python train.py --head_dim=32 --norm="rmsnorm" --norm_eps=1e-06 --rope_fraction=1.0 --init_std_up=0.0414 --beta2=0.99 --decay_shape="linear" --batch_tokens=32768
Each number is 128 + 32 x the weight over the matrix's rms, rounded and kept within 0 to 255. Layers, rows and columns count from 0. Numbers have three digits each.

# up: layer 3 MLP up, 320x128, rms 0.203, rows 280-310, columns 0-63
# down: layer 3 MLP down (transposed), 320x128, rms 0.179, rows 280-310, columns 0-63
# gate: layer 3 MLP gate, 320x128, rms 0.206, rows 281-311, columns 0-63
up280:131161133142141132118190084108168165097118131108153075153162126127128143096159102139138130091097121113119097169122089110132143145127093126153109104110117086137106160111108166079139103133173183
down280:215161113194122119139152136138153145121166144151119130157099115178080118124127101134157122146118086143119151128117081130093113100095176090096150163088144158116155135148150139132178122183078099
gate281:124124148147072170114099184141169097105101148080133135121159112132138193178128188112140148113180188115144110147132162087134085097182066114140136151177177114113111190125114132073180108107176129
up281:116118132123140069151055131130136166157152092168107103150148154153126155162114132080054099136105163143127048161161114119168139117105151147136076079130092168115121105152174124155127093201136109
down281:130112133064188109145133141105142157086171107185100055163139126131149136100088149104062125146102124157127093101166143128113177100104149075128090131119113160120108070130110126157123138163145156
gate282:106100150088090092123188168124125119150185142141123108132129104169118115151129165153100146094092110104169113134103119104125108128150143161178124129104157121145177132160151124137121089158092156
up282:133165166100095128156156110135144144117106084073196151094142138096115158107072127103153121153074150103123157171123128160108070121112169166101127151125171118166142109158113095173109107104152151
down282:057155148087108132165140170158181159131136109176095164136121078100128133166146105144138128098122113160148144145121123111063129106134123099121155138129122132137175189113109191156106129124171082
gate283:166152171185154127150113153082135139186111086115105136113161122103117118171131171137078083103121192108123108109111158192145126106110161121138134114119147179113141115114127059105161106061188146
up283:161151155148109107212115134105100094185107053143121089115119150099121115158144173109107143094184113143159183082133133135160118137057174121107127080140111145117144144068146074131105129052169129
down283:127182142129095123109146127114122151099095024096114069125083123111120127156174168106076188092142140163117206117198119121142093154128118092093145096076119076108073150091171040142120155156152182
gate284:130098162117090138157120113175114132108144095175151136128192121155147134125125141118134134165154110131161084142145113135161146072089159113114114116173115114132135166164083135096119106135080133
up284:117094162080097149151104103126127130092113090171109108127188115161116178158103132134160141168181116164166119106126079148148186106093124058126122107185075101105122153155108121092129119122088164
down284:137090139134163146160060139149129084093078147157111118162110107121157115117093139170141095110126195184123123131130132173141138132140118115102100086200107098127149154148083108096169156141060185
gate285:159141162082140125133136154096121140149124132080123068136179076132076074072141087118172148114117145089157132222155085199170116119170108081130178103166169151121092148147116129143138148167059117
up285:095116100168140106162132104176126107111145176165131129126100157161179188148136172146083098126106112158100124050122140004095121134089140165127082147106076116118120109109143157093140107084183155
down285:132097176129176123148140138050141174144121146160103126102152126168108110115124158161155097106082156086117182197066127123153118087134102165130164140126124145103101112155175119091100118130109176
gate286:089127151095095115134128123127141124092152213071177131134091150121112115171153103161117119138138079044174040190164085149109148107087133105134058135139061137132094101126122095041233087208179136
up286:094116159110121096172137170168084122097122184110171191169123160115089104173184101181162098138150110132122058131157140143118159122150105142135062144095164147164163144146140111079180096136200101
down286:065127131103072125123125140137086164120105147146109153119105125186126151124145101166077160095136141147141111118179091092122157156123112112119085179119093103179098142120085097092114174111138153
gate287:109149172092121101141131158097114104131125174157154081146164152105121098114070127166199063131112132155166139142080122104073103124146096127112128171129099126170146164117176091071115140106145070
up287:095125156122130121202145183085095097141153140152158094146136139066097127160111099154158093122131097129130143132125158151110117132150074151102157195154133096166174194144201155106138158138140101
down287:134069136169142094133115109159114161130177168135115157096102144128100093103116079151145069089139078157186126106112140157122154109146175130119138113111090142153130173109146084101100143102151073
gate288:155110189131122110088112165098138123133136119101150134171125139131121146076134130086143111115036120105134077128134121128184113142205137116171156208124121125115135112062151071111142118118145133
up288:138091167079112107091119135083082115135155172111154132183154119158114130090132085113163096135061109115133099081112083126103134111183085132132104192141139115098127179093166073122145058119135118
down288:124135124125185167141060145124169137184065179103139112093132147137113150141055160090085154107198152192150105133098147094143151137029078127139079182115114133137096130101055125136157097153169154
gate289:105128150114136105082137141133155137138119119188123115066100149165138127097124110070106162136179152171145167111133159105094129125143137213144155117145124085145170170059072145085097143106110085
up289:130191138106152214170132171172177086127118131129163125176139115111061171095136076097186122109134123118096206141167114179082148118110146098154109204157177099127153097152124092156163102127086134
down289:116142124100110110103134133145125130177119116114105142124157159088115179149128055094113108123172136095083204101135194174097156135140139200139141134113200131159118091137179079082113201127112099
gate290:128097116143122112116102086148120102139146148157129130157126073135113150133045144069101111151095142070114124126096105141125144147124146113116135115105165122118070123155091104088124081112118110
up290:134134159108169107092123134094116124141097130095209134113148146101093182133139112127132142147152106112156130117172129132093103144162119144132166134111114161160152119140145109078172134161172116
down290:154125115097144098158129147110072082151117140071136081112128141123144142118073126114153103157145135073124088142113129157136149127125098124092133169153126148157148113131154112141140104171138152
gate291:139134139190158082084073148176151145105173138147134130085131139140137188196072178129078133139168138090158130143104081119175130177133124101073105141108102101174171151153082100212122151221146110
up291:172062135144153097107128096138107115150179161106132177134071148132119132142099128110187138137171095094067162102152172090111166111096144146075156159153137147162130153147114119176103136110141087
down291:144112100138117159145132141172129180127101129126086125145126155142093143182118130133149124152136173128084092120126079138096119160193156131182124110141116094082117117102120113126155132117154106
gate292:149128128161117127078140148155115073083147057113130131129104135055218132104124119115160123168139117104154154157092127128112117197102155116096125116183184147105109135130151127123154121161152125
up292:158126116089093128128142078142120180161100145152079129133099100119109160140122151130144122109136107088134125137064120093174200125085120110121102144084079089094149109118092149103049082120140091
down292:129121067082115084146125121157097102121099113181118152061064097121087117136162160176117114135165141113150118110147116102159115098065221185101163140116119126105128115095155167107147127129143130
gate293:174176118125145120120160129117076176138129150150168159208127140159128140098136122113117103162135069134114122119130169139141136121119171129115140199098089080108144093085096126075088097117134093
up293:112072141164109127120127164157117171118127151143150153102146141195115142122066163134180093147100134112167109083108129078097194143111131140101113123164147104077088127117134169130041104117124164
down293:100143159115105146078167156103121151117078144085140119151163126138100112113126131148103200150111155085073183143174103145154146162137137183127106162164120114127193150123089095165090092155156134
gate294:069152174107123058171102133172098112123108108185173163112157144151113120092120098115185142184153156129134175141171109117115148122148128100102111162172191126151148090109097137105104144137160132
up294:101103151104098113158119132130197132145133120195118131114175156084073160096087099157095104159143142188103119124136098193125144164138107111133099191113165075146169163150133113189097121131149172
down294:153122106166095158084167141112108102104127122089112123126120101181129013131149109180095053179107119089096134132085114068138083079177188107135163080138068126122155151150092087134133139156149106
gate295:068163136101069202131083129106111166139198143145144142113247140084087100172160158157111134125126125145110161162132212132127073156173093090136125079199103133148071116133060145164115113202149133
up295:116158136134094048106144148108066133114111172131154094129113153144110105151160181095161187091114149105136181105110115145154185171122145145121086145156155075155115063109122153095136062131145118
down295:206166134144126136218150161171139052141118132109141098065097143156102151130142124099126141111138144114135132080085096130079095179174137076087108158122108039135156053088072150122139066167098130
gate296:127097169122138123099144131128170122089188045103158153068183114136153171090154139121116152102145150028129167128073112146127158111155180081136109055124159151077149090115122145160088100135137156
up296:167106111122188090157144146118147152098158086136194128066050090117136140109175071060191206121144166107097110077093138113117098181146124161096159154107186126106154152176113117119115119151119155
down296:142088165182149061154213118116175065083229045089171111089119217133119100120196074046158198115137130079093115116104169144162138110171154148121125087132151106091158106113143117115082138148178149
gate297:108091164133190137096135135142137114120100127104146102103140102124136109103124070107120148093156150138153139202103159158144091150115116140156108088132056143162145099145106146159149122173139114
up297:102082127135087091067173164145139071099107112123089112151165159111083172153156120090175136135145116139185097127143103133140157106118105167132153087169085160131138153101154090138065204170114162
down297:102124060154144155074132090123141160160124151096055096168116169129089154192127162135140132147183108103150113103129157117107147125065123189153153146125074054142237135111188112162139137184140155
gate298:149127097178133155078169103165091130176104101169132084095096142078135165088150121090143133145122122137127152126155195189116117124107131137135197189150084147079140117133140170075164100119082090
up298:119058103086147112098100200125080118167116142126151144156144135176121153111160104149056140106140103095123156159128116104119125113103105112117146130118139127156078108094085102092082143138146142
down298:177127100140103109115113102115080156178098130126176156171143205118128125098161167119199139170123161145132151150164074163130111134138128176170095152144109137089138149121104148112071120170152124
gate299:160193131092123158129109119069156117127110187098101083118115173133151157108129132093104156117149117076087116138140089159123105103120141119172145115095118143110098153092121106145110139121111125
up299:103065167150123127095173097132101128146134115125053188101117063116112108096117140095186154140123118188111133102115091072103136115171112124097088137131151148148129166165122171120149083106154133
down299:112080162099177106116169137105185100124145140150117134110149162120127064142117133130157164152207124153094119162065114124136103113131135114121146147151115135185141146061103138157174114120185148
gate300:170144137126135112153096135132090121145128128073120107134125120169107142111136156126115153166181131123167119088112141047186168153128145094111153083135160134125114070060093160083132131140120144
up300:180131114116104121142123145173085132123118144095107147140150131157078123178155132143142167180187129120153102071115114100166139170108136143113084122149141122104147123108085123124131155127170118
down300:177114139121135145158087114154085133078161135096117141151132073151090157153154111098145178206124136133179140083110128116165149161088123115141104128111148158146119136096141175106117096157116138
gate301:210139105117119179133139139130092105124136163105110132148161145136124170138172127118166167111180118168121104084101126075071190132116154146106160131121114087112138081123108147084151103113133101
up301:067098146156107095151102094148185126135134150115122162166090163125164088174063146142040087128121145120072147158142126183098087132175110143159109127112154159123165151123151080149087154101104142
down301:116077117126187127168124106125115155153166160094136115122089124154105106142101107106139157177145151104130234108143099141125131064116116088156128116090100091219147139102114135121116112183107150
gate302:161135195177116128144115117123123083155149113118146132180133169116097075048102155123119129114168179117069119049125157120090197125171107119105145143082148129133135134180074111181106133131116110
up302:101137131126153164114169168121158133146147106125125088116191099157100130113153146145132076171077094122129154121120155103206102110140123082134110080102194101155153129127216081087140217067184107
down302:108130158142113097132129108138175100138094194124151088111115130226151084112128143113140152130108115199157163116107132149164172125118128131126138124130099103097121152177155130073142183102143111
gate303:162179128138124146165182126147091133194153138105119146138084165155169112152078159156089139116151144104064123134145101132152157096131143095201090122139128128148143120141102176133123149111159118
up303:175126087142087138122168063148112139188143109126055133118120155155172087154082123095055111107111108133051137160159078163149137077082156091196133125099114127147127081096065192137127144093137090
down303:126060120154075136171109098149123107163065150121128127073136150108124137116181127095094166124100139171043121120099129130182127101086113119166189119155103136186116115138147172141107154127077098
gate304:083157109109180175147087133139154114049126115116135112147138105106103151145102111121135177096124129108192167143071172104187135072139127136117128163160098126156113149142146137073115074141109123
up304:102129149114191149101134079105096113126144122131134108115127074170131124143099151104149181146098149136141162113070064144120138148087140130090158099138145155151145095132143124124137141066088114
down304:070163120090157108141184164168080123151157121091117117102106153085130158141116152162121151137125086146110123161172149149139138103127165095103155086035136137102144100145099116184122172163103122
gate305:147096162160103094157165126134150099143144166152144099172138165104056159093140110120097075199093088141070141085131082100097162104125183176173108138071086138130113139140149118066170121113141091
up305:114121163142101104122120125139176092152091177173154099116135127100144119168136124106087149146109127149139128089146174085156130146193114133182102121086113119185104190143163124118147117089166101
down305:130127107086130124111074105106141135130136129175122218079096170124122108115123180148118131137091169123191123102144122077163107124090106166142088142106101112144165109144133152128080167086097221
gate306:092077085164084091124133128130106097112164104108142130190163176126125078117120112177097141134129195116159131123142094170111123048145131116129110104118162136124157105153119134129095151109112124
up306:073134106153087108153099179108111124104113117133146127135126113197098105176089129107181134075142157129157099126128146176126152073203140117134115148128102138112193045093123129073155130134068131
down306:109117111150071099124108144160091110132141105136131098148115168161082084136096056093170123048134209139110130158159047190112134097191086152127104098117146191169163080114130136121140118086114174
gate307:080161129174143134203161171136119109170179074141091107133145110070166155083162138098109145101080124144099120123172093075183149132109101121101102108145176130134112103125073127121093110129080105
up307:105202133137114102164144149188163074141129103097062088151122130074106141101117092110135129149134086140052089132136124129184126135101120050113102103144110137093080128136107122140144160154115092
down307:129146142091114112082121141154116132119116135133108180185163117096127145132153141094114088131152144153110081113146123132096129135133083093066111148086120182155105114036130074125109215210132150
gate308:207187145092088083150098133150160099099135083095216134140157150155167110136125159135124144053152191136159134125100069218104135110131159158096093178142149163138119146040110158123132109095142075
up308:087098125207108165056125086089088174132140120121071203122161119133194157102121035110127203096164131120130104193139086146132140137070091208117188184181150099103068135083195114123085128140109078
down308:111106107147123153090111168086096149187146116189108163157138130151150185128172056097068126101072152117111107127121104102125178175150108195102196105122110117115121115162152142103110097210148123
gate309:140098168130144157150180152143122102189110124118085140161092120131159109084073165144129151119146103131165109134139152113132117116076085184131108124139101101119120182081158105150100144163106115
up309:136151123160119089098113136108195134120087131127094134151160150107083135103146100085192099161133183102150153150165047132151137108161162071133113131139110094157101128124101148107133136078087116
down309:095114131157141188123137131107106103103143169137124167165131141131083112073149131138115142128160093110164196121128150163161105100120118096117181144152160127156109152174088131114142144148000113
gate310:118111127156112172130111163120097129123087128153095148165086203147173081141126193174097130094221142091146101089099090172171095095153131146175123216070125119152128129077088141098164174142152108
up310:083087135142118188135131144103126137113103114180128152111109149115097081096113160179161123117133137183072089151159150168127097114183142227137096172087134094134131157117077118152107094139074061
down310:081113157124164145162084142129084090134139113184159144134162164070145156117122191170152128100124177153153167096161112135159113151200099143080091159117182124096146140074103129117127143156068081
gate311:079134130165095158199100146152085058062157123098099106116095119133121072128185102058079112135176132142082103151149097118086074172125111140139156073164159050080114154152104077134193113104118080